{"parallel_block": false, "init": "trunc", "beta1": 0.95, "schedule": "wsd", "train_tokens": 190400000}
Each number is 128 + 24 x the weight over its row's rms, rounded and kept within 0 to 255. Layers, rows and columns count from 0. The size above them is the row's rms in percent of the matrix's.

# layer 7 MLP down (transposed), 320x128, rms 0.136, rows 263-280, columns 0-127
size [ 94  99  99  99  93 108  98 102 102  97  95 105 103 103  99  99 104 107]
[[179 158 124  92 149 100 113 123 161 114 114 114 165 174 148 142  83 113 140 122 151 166 136 128 144 122  97 124 159 136 107  78 113 157 166 126 142 164 152 143 161 145 136 133  67 128 170  91 141 124 179 149 106 119 121 144 128 125 114  91 118 136 143 104 110 170 112 138 102 118 110 159 132 121 137 140 133 168 123 119 132 142 148 136 138 132 120  95 121  99 115 153 128 121 134 150 156 119 127  88 114 161 108 124 167 160 140 141 106 152 106 173 179 122  85 114 114 140 164  99 154 175 130 112 131 123 138 105]
 [143 154 113 145 111 144  91 116 108 177 147 139 135 140  99 119 169 123 161 117 161  77 161 115 112 125 149 121 124 113 160 161  82 116 149 113 123 129 120 156  98 163 128 128 144 181 132 162 150 127 127 119 127 139 148 138 124 143 116 121 123 136 138  69 157 157 120 154 119 167 119 133 100  86 130 140 134 153 164 141 139 110 122  99 162 164 122 102 179 181 120 140 138 106 111 133 172 137 141 121 128 120 134 139 158 123 111 110  98 172 148 141 163 120 105 142 111 136 154 151 146 187 164 166 163 149 147 127]
 [152 194 117 188 147 109 152 136 129 143 135 140 116 187 173 139 102 170 110 142 143 175 128 130 146 111 117 119 111 146 149 125 133 121 161 203 142  95  89 162 122 164 117 147 141  75 128 140 114 118 128 123 109 118 131 139 132 141 103 124  93 143  96 143 133 132 139 136 112 121 120 134 149 127 137 114 104 104 174 136 116 139 104 130  81 135 142 101 104 159 145 140 154 106 117 120 129 102 110 162 111  89 135 119 167 133 112 150 122 173 132 100 134 135 120 139 153 113 121  69 162 112 122  96 120 125 157 102]
 [108 137 110 150  92 125 155 137 119 138 130 119 109 139 159 131 118 140 161  94 147 140  96 123 135 126 147 129 128 138 128 146 111 132 149 109 136 143  87 137 123 135  99 128 114 173 138 141 113 173 148 109 109 157 138  81 170 128  85 102 118 150  98 166 122 106 132 155 112  78 164 128 100 104 121 129 141 126 101 124 113  84 130  69  64 111 153 164 116 131 145 164 169 121 122 143 144 162  93 112 118 146 109  93 149 123 115 152 176 142 171 125 119 157 139 142 128 144  92 135 133 119 151  71 104  94 111 101]
 [138 139  91 128 161 176 139 127 147 121 114  87 111 156 171 137 135 130 129  88 159 145 114 105 102 167 158 165 174 135 109 102  78  87 101 161 127 115 141 126 127 130 140 102 140 132 162 155 149 104 173 116 106 135 136 126 160 129 153  94 143 150 143 139 143 126 173 120 110 126 113 107 177 122 125 137 109 134 122 144 138 149 153 116 122 138 144 132 128  91 144 170 114 111 121 115  97 162 115 119  89 107 135 110 176  66 147  97 120 147 157 111 150 161 107 157 123 171 119 120 115 156 110 101 136 159 157 142]
 [ 97 156 119 109 147 120 177 154 133 132 139 130 137 147 124 131 109 115 194 150 139 152 132 123 157 135 127 138 147 104 106 110 175 141 137 119 101 143 129 140 141 105 161 110 119 131 149 117 113 118 144 100 123 118 127 140  79 107 142 126  79  85 131 152 154 127 119 101 133 135  92 152 139  99 110 151 125 110 119 122 146 101 146 129  47 117 121 191 140 103 164 125 122 101 115  93 138  92 106 156 139 152 164 127 130 138 153 100 134 128 110 120 128 106 160 150 158 122 153 115  90  95 113  74 152 159 125 184]
 [139 181 124 177 126 120 152 153 133 146 145 140  84 102 119  88 122 119 124 148  78 141  95 166 166 108 133 163 172 117 107 147 114  80 121 108 187 147 104 138 127 133 127 104 119 152 106 138 140 112 127 134 123 114  77  86 155 116 182 142 127  97 106 152 153 116 147 154 125 144  98 136 143 130  94 125 112 110 142 118 157 116 144 116 143 114  95 143 159 132 131 135 128 140 125 177 134 110 124 106 174 131  81 164 108 125 137 138 153 132 105 119  84  76 128 139 131  93 143  94 136 137 110 113 134  97 122 107]
 [141 115 106 129 108 136 130 107 161  90 164 138  93 108 109 112 144 154  88 131 125 136 115 155 120 111 136  99 113 119 106  96 100 118 102 110 132 127 167 126  98  93 134 131 152 169 145 116 153 150 163  90 128 160 148 132 103 154 110 125 103 167 127 145 112  89 153 115 112 160 106 151  80 151 113 134 146 147 158 112 194 140 122 161 126 132 113 167 104  97 102 128 116  97 166 155 150 139 101 152 131 104 140 134 104 133  90 132 181 108 128 143 102 113 124 131 123 151  80 189 140 162 112 166 147 131 129 141]
 [126 113 135 143 123 115 159 164  78 128 116  94 114 149 113  90 141 130 114  91 133 122 137 150 128 106 109 134  87 109 176 110 110 122 170  80 145 129  98 127 141 137 152 111 120 114  88 127 120  96 133  82 121 105 142 170 115 114 124 131 161 171 129  90 127 100 145 160 103 139  82 142 113 163 127 157 138 117 136 130 138 102 113 151 168 144 117 164 121 144 143 154 114 109 173 142 123  87 114 122 136  92 155 151 118 139 123 118 125 120 165 180 129 125 117 112 157 115 182 147 116 142 120 112 128 177 184 164]
 [ 93 123 135 127  96 149 114 139 115 120  95 134 140 126 141 148  99 149 111 127 165 103 145 145  99  77 114 105 163 115 107 147 127 120 132 111 140 110 116 138 134 149 116  92 150 105 157 166 199 172 159  66 121  94  84  98 109 127 124 140 150 116 165 145 148 129 154  97 174 179 122 150 108 148 114 133 131 113 112  96 140 112 120 134 126 135 110 140 133 102 143 146 122 130 126 137 150 134 103 134 133 121 168 141 120 127 144  78 151 119  78 113 158 172  83 161 160 173 155 125 121 101 115 112 108 142 112 136]
 [ 96  98 128 126 157  87 123 122 102 131 128 155  77 134 118 142 161 138 118 164 101 102 112  91 116 170 144 136 163 151 100 158  91 138 122 159 133 146 121 137 153  96  97 104 111 123 153 132 134  89 140  91 136 113 122  86 164 125 120 156 134 144 161 134 116 138 109  93 123 128 100 178 129  86  97 113 157 142 165 118 149 130 124 121 118 136  89  86 133 109 103 123 155 138 133 162 111 147 129 119 143 151 110 137  92  85 104 127  79 157 154 153 123 118 130 109 151 186 122 130 112 124  89 138  82  96 139 154]
 [129  90 115 143 135 115 111  79 144 116  98 113 123  91 139 153 139 167 177 134 124 113 128 144 127  84 125 119 115 115 119 121 111 142 163 180 145 115  76 133 120 115 160 122 100 124 105 140 137 141 142 102 153 122 156 145 115 121 118 158  90 142 127 105 132 135 117 146 136 115 148 133 139 122 162  88 109 143 112 122 168 130 133 104  97  63 153 113 127 151 125 134 145 174 162 137 112 143 139 163 160 136 151  99 138 117  97  92  99 120  62 111 169 133 140 135 158 105 129 172 145 188 115 168 136 122 137 100]
 [130 145 144 174 159 124 134 126 100 142 147 143 147 107  93 108 110 146 108 106 151 140 146 151 132 172 158 139 126 126 152 105 144  95  96 105  94 101 138 150  97 144 135 147 113 120  93 110 107 156  85 127 138  85 119 163 143 139 153 122 144 160  83 145  90 140 125 144 114 111 117 115 169 169 130 145 150 112  81 118 139 156 112 133 149 157 101 166 168 111  91 162  96 117 134 116 140 157 125 157 124  69  65 136 137 152 117 116 121 131 156 120 148 170 164 129 123 119 134 127 122 108 143 100 116 111 145 176]
 [117 144 106 137 122 117 108  98 121 106  96 127 129 113 163 127 131 186  98 140 127  94 129 141 148  56 142 108 104 143 111 115 102 165  85  90 133 169  88 135 125 133 128 133 131 138 137 148 143 148 142 128 158 106 122 164 115 163 114 113 126 136 166 131 149 132 129 150 185 121 143 157 134 130 129 120 110 147 115 154 133 147 101 137  87 144 122 116 141 104 105  98 160 138 137 168 141 125 154 193  94 118 128 153 139 157  95 149 108 181 117 128 186  96 136  82 147 124 152 143  98 142 141  97 109 145 113 118]
 [163 136 152 145 126 110 159 102 161 131 102 141 118 105 154 170 114 153 102 122 130  81  98 139 110 136 107 164 112 120 159 121 127 109 144 150 139 129 124 126 111 121  75 129 126  92 154 135  64 153 106 118 124 131 150 110 106 120 104 104 161 135  73 124 125 115 138 155 136 150 154 131 139 120 116 146  92 156 124 133 155 188 153 133 114 152 127 141 145  99 115 153 115  74 103  97 142 104  92 100 141 142 129 149  78 108 136 113 113 155 165 125 162 141 169 124  90 165 152 150  97 160  93 118  97 130 120 119]
 [165 132 125 149 112 132 125 132 130 138 144 115 173 147 156 153 117 137 111 100  90  98 122 148 138 124 109 115 130  25 141 109  94 124 154 158 142  92 128 115 120  90 156 107 153 112 107 133 143 119  85 139 139 159  81  86 106  99 103 171 134 130 103 119 131 138 143 101 121 153 161 145 147 123 129 130 116 126 139 147 145 109 133  91  90 147 144 139 165 152 123  89 155 119 162 163  92 123 145 125 151 126 156 109 132 131 138 147 161 115 132 115  96 183 129 147 132 151 166 164 156 156 112 163 125 127 132 123]
 [129 147 142 126 104  80 139 149 162 148 109  70 138 117 170 146 151 157 150 104 117  89 122  87 123 143 118 132 116 124 130 135 122 143  44 106 105 110 119  85 192 145 137 127  85 122 137 116 163 103 110 100 161 116 148 126 109 145 133 124  99 120 116 124 113 103  92  75 114 129 128 117 122 125  97 150 119 142 132 113 120 129 154 154 189 114 153 156 104 110 151 183 124 143 142 156 111 153 115 136 142 159  95 110 130 157 125 117 146 142  81 126 122 117 138 157 129 140 108 127 138  84 141 148 115 149 143 123]
 [107 136 110 105 182 118 156 131  93  94 120 115 145 131 123 105 140 120 119  90 157 122 136 104 114 131 115 144 119 163 111 149 152 164 169 136 175  84 135 129 120 135 134 115 153 127 133 134 113 111 121 122 152 116  89  95 138 137 149 114 165  94 112 112 193 136 168 148 130 160 147 150 124 127 139 126 146 145 100 145  86 118 131 117 149 113 129 143 146  87  91 142 136 119 155 134 125 125 114 132  96 175 127 136 148  93 160 152 105 160 102  91 138  62 151 119 127 141  57 104 123 114  87 116  83 118 143 123]]
# layer 7 MLP gate, 320x128, rms 0.152, rows 264-281, columns 0-127
size [105  99 103  96  96  99 104  98  97  96 103  97 102  95 110  97  95  97]
[[117 107 138  86 140 137 151 126 141 112 114 103 150 149 147 133 154  99 103 149 104  78 133 106 108 104 135 149 140 106 121 125 102 135 133 178 154 144 138 136  99 148  84 136  73 133 110 150 188 167 134 161 165 117 165 135 147 152 128 122 108 131 119 118 143 115  95 116 141 107 177 127 114  96 131 150 114 137 142 108 135 119 155  86 125 110 147 104 141 128 106 144 128 132  82 188 156 141 125 141 145 126 151  87 175 102 155 121  98 116  79 109 130 170 125 135 114  82 111 104 161 136 161 119 141 128 102 142]
 [106 113  70 132 116  95 137 145 152 131 180 134 141 160 118 126 141 109 164 157 166 127 135 124 129 120 129 142 112 141 143 185  86 121 159  90 127 146 154 158 122 110  99 105 162  99 127 126 139 142 141 120  95 137 138  92 137 102 130 124 149 130 147 174 140 169 146 134 122 140 134 149 120 128  95 149 104 154  80 159 119 142 108  92 157  94 151 168 111 127 125 157 134 121 146 131 157 194 124 134 106 134 118 107 136 172  88 131 143 162 124 154 101  98 128 149 112  79 154 171 153 147 139 102 145 147 125 146]
 [157 168 150 120 114 148 101 160  98 117 101 192 119 164 166 102 155 137 119 117 152 115 114  98 149 115 177 139 133 101 135  94  97  97 129 128 126 126 122 106 115 146  68  82 115 142  97 120 101 172 140 146 135 186 136 155 168 151 138 161  87 115 113 116  96 139 101 156 144 119 121 132 152 137 104 139 163 113 162 116 121 141 128 133 105 137 143 101 159 113 108 110  99 139 119 137 167 100 161 125 148 143 120 167 149 140 124  99  91 153 129  85 107 180 126 125 118 123 126 119 145 147 109 146 116 137 129 120]
 [118  95 126 114 132 105 116 161 140 140  88 120 153  99 109 110 154 136 142 128 155  73 111 187  90 163 141 129  83 105 160 124 132 135 150 153 140 180 126  98 129  82 106 176  97 175  95 125 121 128 114 159 147 118 112 122 122 128 119 147 150 111 104 128 137 112 143 114 143 148 122 163 144 164 180 147 103 140 126 120  66  92 146 131 170 126 160 122  89 162 106  84 150 143 139 108 150 136 158 159 124 138 130 137 119 116 117 125 162 155 126 152 104 108 103 137 138 133 107 121 130 134 110 157  91 121 106 118]
 [ 96 148 115 140 179  76  93 150 127 147 160 105 129 113 130 143 120 135 101 127 165 120 132 120 123 106 122 112 123 131 158 139 130 147 173 120  84 117 155 121  90 190 151 134 145 157 140 125 111 147 106 143 103 166 109 147 124 124 141 145 142 106 123 154  89 116 122 134 118 154 133 140 103  79 114 119 143 121 124 170 124 110 124 146 101 162 123 129  73 113  90 102 142 134  99 145 150 181 114 180 142 112  87 136  89 138 166 145 134 150 119 112  96  86  95 166 149 111 130 137 100 162  93 125 116 138 126 107]
 [115  92 136  88 137 126 142 148 145 136 113 106  91 150 102 102 130  93 156 137  94 150 138 122 133 145 173 108  98 117 184 138 149  77 139  85  79 116 123 119 134 145 125 125 132 152 142 148 156 135  74 117  93 117 122 110 122  76 133 139 118  60 124 126  94 107 128 128 157 136  85 126 118 114 162  86 130 131 111 145 129 141 109 163 127 112 141 112 152 161 110 150  95 158 114 143 150 110 139 159 134 136  90 105 131 136 101 148 143  95 120 102 149 151 141  88 127 160  95 146  94 113 104 123 119 152  85 118]
 [142 123 147 127 131 134 170 132  98 178 132 164 118 100 161 114 122 121  88 134 110 134 120 126 132 100 147 144 115 123 165 160 131  82 116 123 134 119 157 134 142 122 122  91 165 162  76 151 152  98 121 147  90  88 145 150 100  80 147 145 109  91 150 141 141 105  88 181 137 138 125 117  93 128  56 153 138 152 138 106 135 173 153 131 119 131 124 129 110 129 127 141 159 169 123 139 141 137  85 108 138 120 137 131  74 131 149 134 114 143 145 148 116 151 123 119 152 191  92 128 120 142 101 118 139 110 108 133]
 [134 135 168 112 129  86 136  68 124 101 114 128 119 146 121  79 150 141  96 146 144 135 126 120 145 129 183  82 141 135 127 122 110 127 139 134 126 157 152  87 136 112  97 125 116 127 116 117 130 127 135 127 112 137 150 140 116 130  92 132 176 148 135 118 116  96 109 129 120 122 113  74 112 110 123  84 157 154 135 142 157 114 157 174 126 132  70 129 175  90 100  93 110 123 111 129 133 119 142 192  99 138 115 143 159 131 101 133  92 162 113 101 114 153 129 116  67 150 119 147 143 107  87 129 116 172 114 126]
 [ 90 116 132 137 126 125 128 150  86 124 112 153 135 107 152 137  83 140 101 103  91  80 124 118 122 102 120 161 137 127 183 141  96 167 147 162  89 107 115 127 105 123 141 165 142 135 135 138 126 134  80 144 185 127 127 135 153 103 158  81 165 126 120 110 103 157 111 166 136 145 148 104 109 134 117 166 100 160 113 133  94 141 128  95 154  62 151 131 136 139 147  95 111 177  87 121 134 136 131  99 114 113 115 134  87 121 152  98 125 150 123 129 163 143 109 119 115 109 131 117 174 112 106 154 110 130 113 129]
 [112 116 121 134 107 131 161 109 120 125  54 190 140  61 113 168 133  99 121 104 106 131 123 144 129 132 127 122 126 143 156 133 120 130 122  92 122 142 125 118 118 153 105  99 122 111 116 151  92 119 111 130 140  94  20 134  88 141 149 125 128 144 124  98 121 113 102 114 148  96 162  90 160 146 117  92 125 135 137 186 139 102 107 138 111 107  80 122 147 101 124 140 137 102 102 128  97 125 142 132 120 116 114 131 118 120 120 134 109 100 165 117 108 137 135 134 131 141  85 148 110 124 143 165 118 137 162 141]
 [ 92 140 133 153 101 148 140 153 112 128  84 117 100  84 134 149 152 142 122 162 149 102 114 113 140 107 126 134 107 146 138 152 134 133 106 134  78 108 164 157 155 138 113 149 123 133 135  99 151 157 140 138  48 122 157 156 138 111 101 173  71 133 129 194 115 133 112 153 116 120 126 161 104 117 135 158 141 121 180 138 132 106 123 144 107  90 101 154  98  87 100 119 130 155 116 139 123  99 127 148  99 120 155 155 159  92 130 117 160 126 137 138 140 148 104 146  97 135 130 135 111 136 139 152 176 133 140  90]
 [ 80 147 122 102  88 107 153 106  92 105 125 142 165 117 136 134 143 117 134 106 103 139 108 138 132 136 157 152 128 154  92 129 126 110  76  81  99 149 130 112 134 150  82 140 126 170 130 131 122 115 106 144 167 105  89 109 122 128 149  90 129 152 159  77 131 144 152  97 110 120 112  90 137 149 132 107 136 139 178  98 137 122 159 120 140  98 135  74 101 137 102 109 124 130 154 180 166  73 107 169 131 149 115 124 166 134  93 121 128 119 115 121 125 137 138 134 118 116 130  81 141 136 121 131 164 158 134 168]
 [184 139 146  81 172 110 104  91 135 158 148 146 178 132 174 144 106 111 104 109 112 135  96 118 155 141 108 160 123 122 123  99 129 104 146 138  86 136 109 145 116 125 164 105 104 163 151 107 122 111 119 146 142 141 106 149 144  97  96 100 128 131 132 123 127 151 121 150 140 181  88 121 154 153 141 123 124 119  98 137  87 134 131 102 107 162 108 124 166  96  79 133 167 123 178 158 141 134 143 139 128 104 137 117 136 157 128 115 122 150 132 134 177 129 144 137 118 120 104 104 163 123 201 122 126 131  91 119]
 [180 122 132 117 152 144 114 146 137 145 119  83 116 145 138 114 126 101 151  76  89 112 164 131 124 130 151 166 160 167 154 138 145 148 135 123  92 139 101 160 140 164 124 153 167 108 153 141 143  78 119 132 136 127  84 148 138 114 162 141 189 150 132 147  87 130  99  96 108 133 125 138 157 134 131 133  96 149 126  84  68 138 118 176 159 117 142 145  99 102 130 118 130 128 166 129 137 129 143 122 136 113 141  96 107 115  99 130 167 158 122 108 109 121  80 140  93  96  97 115 140 125 117 124 121 128  91 147]
 [157 140 158 171 120 128 135 103 134 111 154 149 104 131 155 136 111 102 153 161 141 133  94  87 126 108  99 116 172 163 120  89 103 130  87 148 136 173 143 102  79 146 103 143 128 140 149  90 129 151 141 131 160 124  98 114 143 113 131  84 168 118 130 146 109 147  84 130 141  80 110 136 117 184 116 137 140 135 114  86 111 152 141  66 130  83 115 116 144 108 147 174  89 147 123 147 116 135 143 122 107 119 101 139 105 116 117 102 113 114  95 109 121 161 126  81 141 135 121 111 101 104 133 130 132 112 152 161]
 [148 124 146 178  99 125 119  98 134 147 140  93 123 128  72 135 168 159 145 133 121 126 110 146 113 117 108 142  83 109 152 131 125 131 157 132 108 110 161 114 132 119 187 126 112 110 129 173 145 148 150 149 100  98 120 123 126 109  85 119 136 165 173  81 150 123 155 120 116 107 118 138 133 120 161 151 124 101 145 115 165 121 100 171 165 127 144 118  73 135 163 114 125 186 138 118 112 151 112 103  67  95 131 149 164 108 160 135 121 112 135 125 177 126 105 112 112 145 134 124 134 141  87 150 115 150 124 133]
 [ 83 111 121  73 145 123 140 169 147 104 115 137 131 105 148 149 128 146  96  93 131  94  95 153 130  92 143 118 167 121 151 147 152 101 169 119 153 144 124 104  98 175  95 118 148 152 159 163 140 140 158 146  96  69 161 141 144 129  85  78 154 147  90 131 123 147 115 128  80 137 119 156 117 137 115 114 155 134 133 137 110 152  80 144 105 141 106 135 169 132 115 110 122 129 140 116 105 148 107 121 118 168 104 124 133 118 111 167 124 121  89 116 137 130 111 150 157 125  81 139 133 108 119 141 152 142  82 118]
 [110 103 128 109 113 141 105 137 106 138  90 137  94 153 152 150  93 102 203 102 144 131 119 132 162 100 143 151 118 142 122 138 178 136 160 125 123 136 106 122 155 123 163 115 110  96 140 107 143 127 105 173 124 109 104 145 170 143 103 117 151 134  80 152 127 152 124 132  91 126 158 130 111 133  92 107 138 136 137 118 138 119  99 140 152 136 150 130 109 176 127 141 135 127 175 101  89 109 169 137 107  92 159  93 124 108 130 114 134 138 130 110  82 138 147 120 113 102 120  92 129  78 118  84 117 128 194 139]]
# layer 7 MLP up, 320x128, rms 0.145, rows 264-281, columns 0-127
size [104  99 106  97 104  97 105  99  96  97  99  99  99  97 100 102 104 101]
[[117 124 146 153 135 121 131 183 115 115 120 176  92 105  78 156 151 120 122 102  70 127 126 149  99 108 167 128 104  96  87 132 141 148 119 154 154 120  91 111 156 131 126 113 158 158 164 122 150 145 125 111 135 142 123 154 149 184  94 122  93 105 132 142 125 133 132 138 147 149  86 145  84  71 132 147 154 132 124 151 111  98  62  85 128  93 108 148  92 146 147 155 136 129  98 117 129 159 131 156 105 114 118 110 134 126 107 150 134 148 107 131 151 166 148 122 135  98 109 125 134 113 158 148 116 156 122 126]
 [159 125 151 141 160 120  98 132 124 154 150 148 132 118 107 101 136 142 143 154 127  81 103 179  97 184  81  96 154 127  98 113 126 131 195 124 126 106 123 120 132 118 112 112  87 150 121 102  74 138  91 150 144 137 117 119 123 146 154 173 126 132 127 148  83 132 105 105 158 123 168 186 166 133 137 111 106 148 102  83  82 103 127 111 138 149 102 132 116 121 125 115 113 125 120 136  96 137 122 153 120 149 121 141 114  87 116 110  97 123 185 108 154  99 156 120 125 139 117 124 141  96 115 128 141 159 129 121]
 [136 129 172 121 158 137 153 112 148 146 139 133 172 128  83 130 148 122 100 105 124 168 113  82 104 172 110 137 111 102 106 115 112 136 118 133 123 155 120 135 133 138 134 135 124 148 154 142 143 185 164 119 116 144 151 132 103 151 101 142 105 157 111 109 155  81  83 144 133  88 109 103  90  97 205 143 105 194 122 122 149 120 104 167 129 123 119 124 126 145 105 121 128 120 116 133 116 139 117 104  96 148 140 114 127  89 119  90 150 143 154 132  89 151 128 160 150 118 127 111 142 141 132 176  87 163 123 137]
 [139 166 129 106 145 112 102 112  99 106 122 129 154 104 160 147 148 144  73 125 133 144 144 131 145 150 142 126 149 139 135 157 149 137  93 133 174 149 115 126 135  99  90 161 148 137 137 168 142 136  84 127 118 103 141 149  95 177  89 103 121 174 119 156  88 127 138 108 128 129 133 153 143 116 136 123 101 152 165 155 145 116 146 105 163 135 171 148 165 144 128 105 111 119 116 143  97 122 155 163  87 126  96  98 129 116 100 109 181 172 141 157  82 122 118 142 122 112 121 186 140 109 121 146 104 156  98 127]
 [ 82  91 160  70  96 132 131 159  98  92 136 114 140 129 100 142 147  87 102 115 107 142 107 121 107 123 135 113 152 135 157  95 123  90 137 141 120 160 122  88 104 159 120 123 132 151 110 140 163 104 124 123 120 166 102 148 156 109 121 118 121 152 130 120 135 161 203 106  99 122 104 121 185 132 130 100 149 162 106 133 124  99  93 112 116  92 146 116 104 115 106 145 113 136 104 170 131 131  78 168 133 121 115 120 133  90  99 160 123 131 140 164  84 148 127  91 133 104 116 125 130 140 118 116 121 117 158  99]
 [112 113 128 125 167 106 164 126 158 127 118 143 139 139 109 115 104 121 155 163 148 147 110 169 106 146 151 101  99 114 121 150 161 109 167 140 110 133 133 130  70 150 157 140 184 129 117 153  93 186  89 114 104 109 121 107 170 142 124 131 127 129  68 130 110 101 124 140 120 110  96  74 111  95 139 105 113  99  94 124 102 126 145 129 103  83 113 105 190  86 162 132 157 140 137 110 146 144 109 144 130 127 103 136  85 120 122 139 175 162 117 119 133 136 161 120 141 115 128 134 130 149 148 138 134 116 108 152]
 [108 149 160 134 143 142 113 123 141 123 109  78 114 128  98 117 114 141 168  75 130 137 117 168  95 126 130 163 130 128 117 106 154 125 135 129 153 142 137 149 151  99 128 119 195 107  87 144 168 153 169 131 116 114 121 117 148 104 161 114 114 113 117 155 125 130 164 108  93 130  95 132 149 122 164 122 135  96 172  68 147 120 104 118 102 110 160 125  91 122 101 121 101 143 153  71 138 145 123 160 164  84 131 102 146 133 139 107 156 131 145 126 110  77 114 154 117 124 164 132  95 107 111  92 113 107 130 122]
 [128 123 134 137  95  93 193 124 132 115 167  99 119 130 119 101  90 141 128 107 130 160 105 168 148 193 142 145 112 102 129 101 131 131 128  90 148 147 109 100 148  97 124 128 116 129 120 140 122  92 138 152 100 144 125 156  97 109  93 111 147 137 130 151 103 121 110 153  85 147  97 124  78 132 132 116 157 109 114 171 112 150 117 144 138 159 136 122 134  88 109 111 128 110 121 139 126 153 124 142  93 174  93 147  96 153  69 170 121 150 115 130  95 176 106  93  98 129 142 159 117 125 112 147 118 156 125 158]
 [160 130 127  90  84 153 128 105 176 110 150 154 149 169 131 134 119 161 140 140 134 142 141 112 123 101 144 139 179 126 152 169 145 110 139 147 130 155 168 130 101 128 126 162 114 184 158 137 130  83 132 149 129 131 157 115  98 122 132 139  96 122  94 166 120 110 130 118 124 146 119 114 132 116  84 150 112 163 121 126 143  81 132  94 101  94 144 148 105 146 119 118  94 166 114  86  97  95 134 121 127 127 144 119 122 139 115 154 120 104  94 126  86  99 136 139 125  81  93 138 163 141 164  73 123 135 145  88]
 [148  97 105 128 133 105  85 147 157 161 120  85 149 170 102 105 116  98 184 144 125 124 112 104 158 155  91 146 151 130  93 164 143 124 136 157 143  81 143  97 156 116 117  96 123 147 105 114 109 150 161 111 117 141 126 136 129 154 117 155 151 106 156 130 145  78 126 132 141  79 176 101 116 122  96 107 149 137 162 113 150 109 107 147 126 129 148 156 116 160 114 142 160 134 127 130  94 121 134 138  92 162 117 131 148 102 158  99 120 173 114 122 134  90 133  88 142 175 125 113 158 145 148  82 135 135 113 130]
 [141 136 104 120 184  76 105 115 138 135 111 121 135 111 116 110  78 113 162 106 103 125 155 139 156 123 131  98  79 149 115 110 146 136 154 159 103  89 106 146 105 140 135  83 155 159 130 128 149 114 142 145 142 103  95 108 167 131 143 127  59 130 151 109 127 146 141 128 114 177 143 118 158 164 114 125 107 101 113 119 168 133 183 133 125 121 142 107 148 144 130 166 116 117 127 132 147 145 162 170 162 129 136  83 143 156 126 150  98 140 127 152 125 128 125 114 151 145 156 180 149 106 102 113  91 100 142 111]
 [146 121 131 103 161 150 134 157 138 137  96 200 161 116 143 105 106  99 105 106 128 116 110 153 133  91 141 129 137 131 173  95 157 119 151 140 126 115 148 144 128 146 119  81 150 131 123  81 127 178 168  95 137 156 137 110 146 158  95 128 139 148 126 114 111 136 109 114 137 179 125 144 124 139 140 140 181 112 138 129 124 147  85 145 100 154 106 126 118 114  90 185 150 143 141 145 114 129 101 145 121 109 139 111 122 162  75 130 146 147 134 102 132 139 163 131 117  91  97 114 162 123 120 134 123  69 173 143]
 [133 103 110 149  94 139 142 116 164 163 138 159 143 108 146 143 109 133 135 157 115 137 161 154 142 135 127  90  97 111 109 109 126 135 139 138  89 119 111 121 112 148 127 101 154  87 105 153 164 131 115 114 148 150 134 129 129 113 132 102  88 162 101  91  93 172 130 154 154 118 105 125 116 168 144 111 124 165 168 119 130 151 119  97  79 153 153  88 137 124 154 151 123 133 107 116 145  97 158 148 130 144 103 128 144 140 113 121 119  80 138  91  86 106 157  83 126 180 122 127 110 168 140 120 153 105 131 199]
 [ 96 152 157  98 139 156  78 104 111  72 125 101 190 127 124 107 135 136 168 126 129 128 111 187 108 117 100 109  87 139 147 141 112  95 191  78 133 135 130  85 101 172 115 170  94 150 152 128  79 113 107 159 124 140 120 124 107 140 105 110 102 144 119 101 154 122 131 132 128 127 139 149  93 128 131 120 115  95 112 172 107 161 122 162 104 138 139 122 128 152 129 101 114 111 143 144 149 135 158 140 133 112 115 130 127 142 134 137 143 132 149 110 141 152 130 107  94  99 141 103 142  92 155  99 104 139 140 164]
 [160 122 126 132 127 123  98 128 120 166 147 122 166 123 149  98 161 140 122 164  90  92 129 165  92 162 139  93 116 136 160 100 134  93 113 152 102 127 119 124 118 138 125 111  92 156 126  97 161  94 132 143 158 108 132  93 152 125  96 127 109  93 134  82 123 127 113 101 117 160 121 135 155 106  93  98 112  94 138 153 137 156  96 126 179 109 189  97  97 104 143 128 106 150 137 100 128 116 141 109 115 150 162 113 137 100 134 110  62 146 134 143 109 140 160 146 129 140 156 162 162 107 119  88 112 127 115 108]
 [100 102 110 147  86 132 130  96 158  82 130 171 137  81 140 129 156 129 134 132 134 127 122 133 108 147 133 157 121 138 160 184 133 115 146 160 100 115  74 126 158 104 148 147 134 128 116 160  65 103 130 159 164 146 125 136 168 145 159 130 139 102  99  93 153 149  93 127 188 152 131 133 115 139 137 124 121 112 113 105 144 163 140 140 152 152 137 139 157 149 138  98 112 112 152 154 130 138 101 158 174 116 122 157 156 115 125 117 169 105 178 159 113 110 135  89 103 101 121 140 158 121 137 109 130 119 101 145]
 [122 108 135 102 151 146 154 135  67 139  85 111 150 107 128 164  91 130 125 149 122 153 120 133  91 127 105 189 118 103 133 144 119 159 131 116  99 139 143 150 144 128  91 167  95 114 138 181 134 128 133 172 138  86 153 131 139 161 102  99 107 122 105 172 158 158 156 103  98  92 157 145 153 118 107 124 171 132 109 137  86 125 103 138 127 169 142 101 136  90 119 144 114  66 146 101 127 129 154 132 164 118 128 120 114 139 111 120 146 116 124 115 126 134  83 126 114 142 157 134 140 108 139 107 144 177 139 153]
 [126 170 127 152 102 177 113 118  98  93  64 177  93 112  87 128 113 141 141 150 123 114 128 152 149 115  87 142 117  95 144 117 124 140 152 107 130 133 115 152 103 108 130 184 120 134 117  93 119 118  75 131  91 144 119 147 106 141 127 135 119 123 136 103 114 146  81 154 141  97 158 148 117 148 108 155 129 121 150 130 108 106 138 135 130 137 112 144 127  84 121 126 123 142 137 111 103 153 108 154  97 160 158  89 141 117 101 135 129 135 140 137 108 179 135 108 146  86 111 132 112 100 124 205 148 110  84 112]]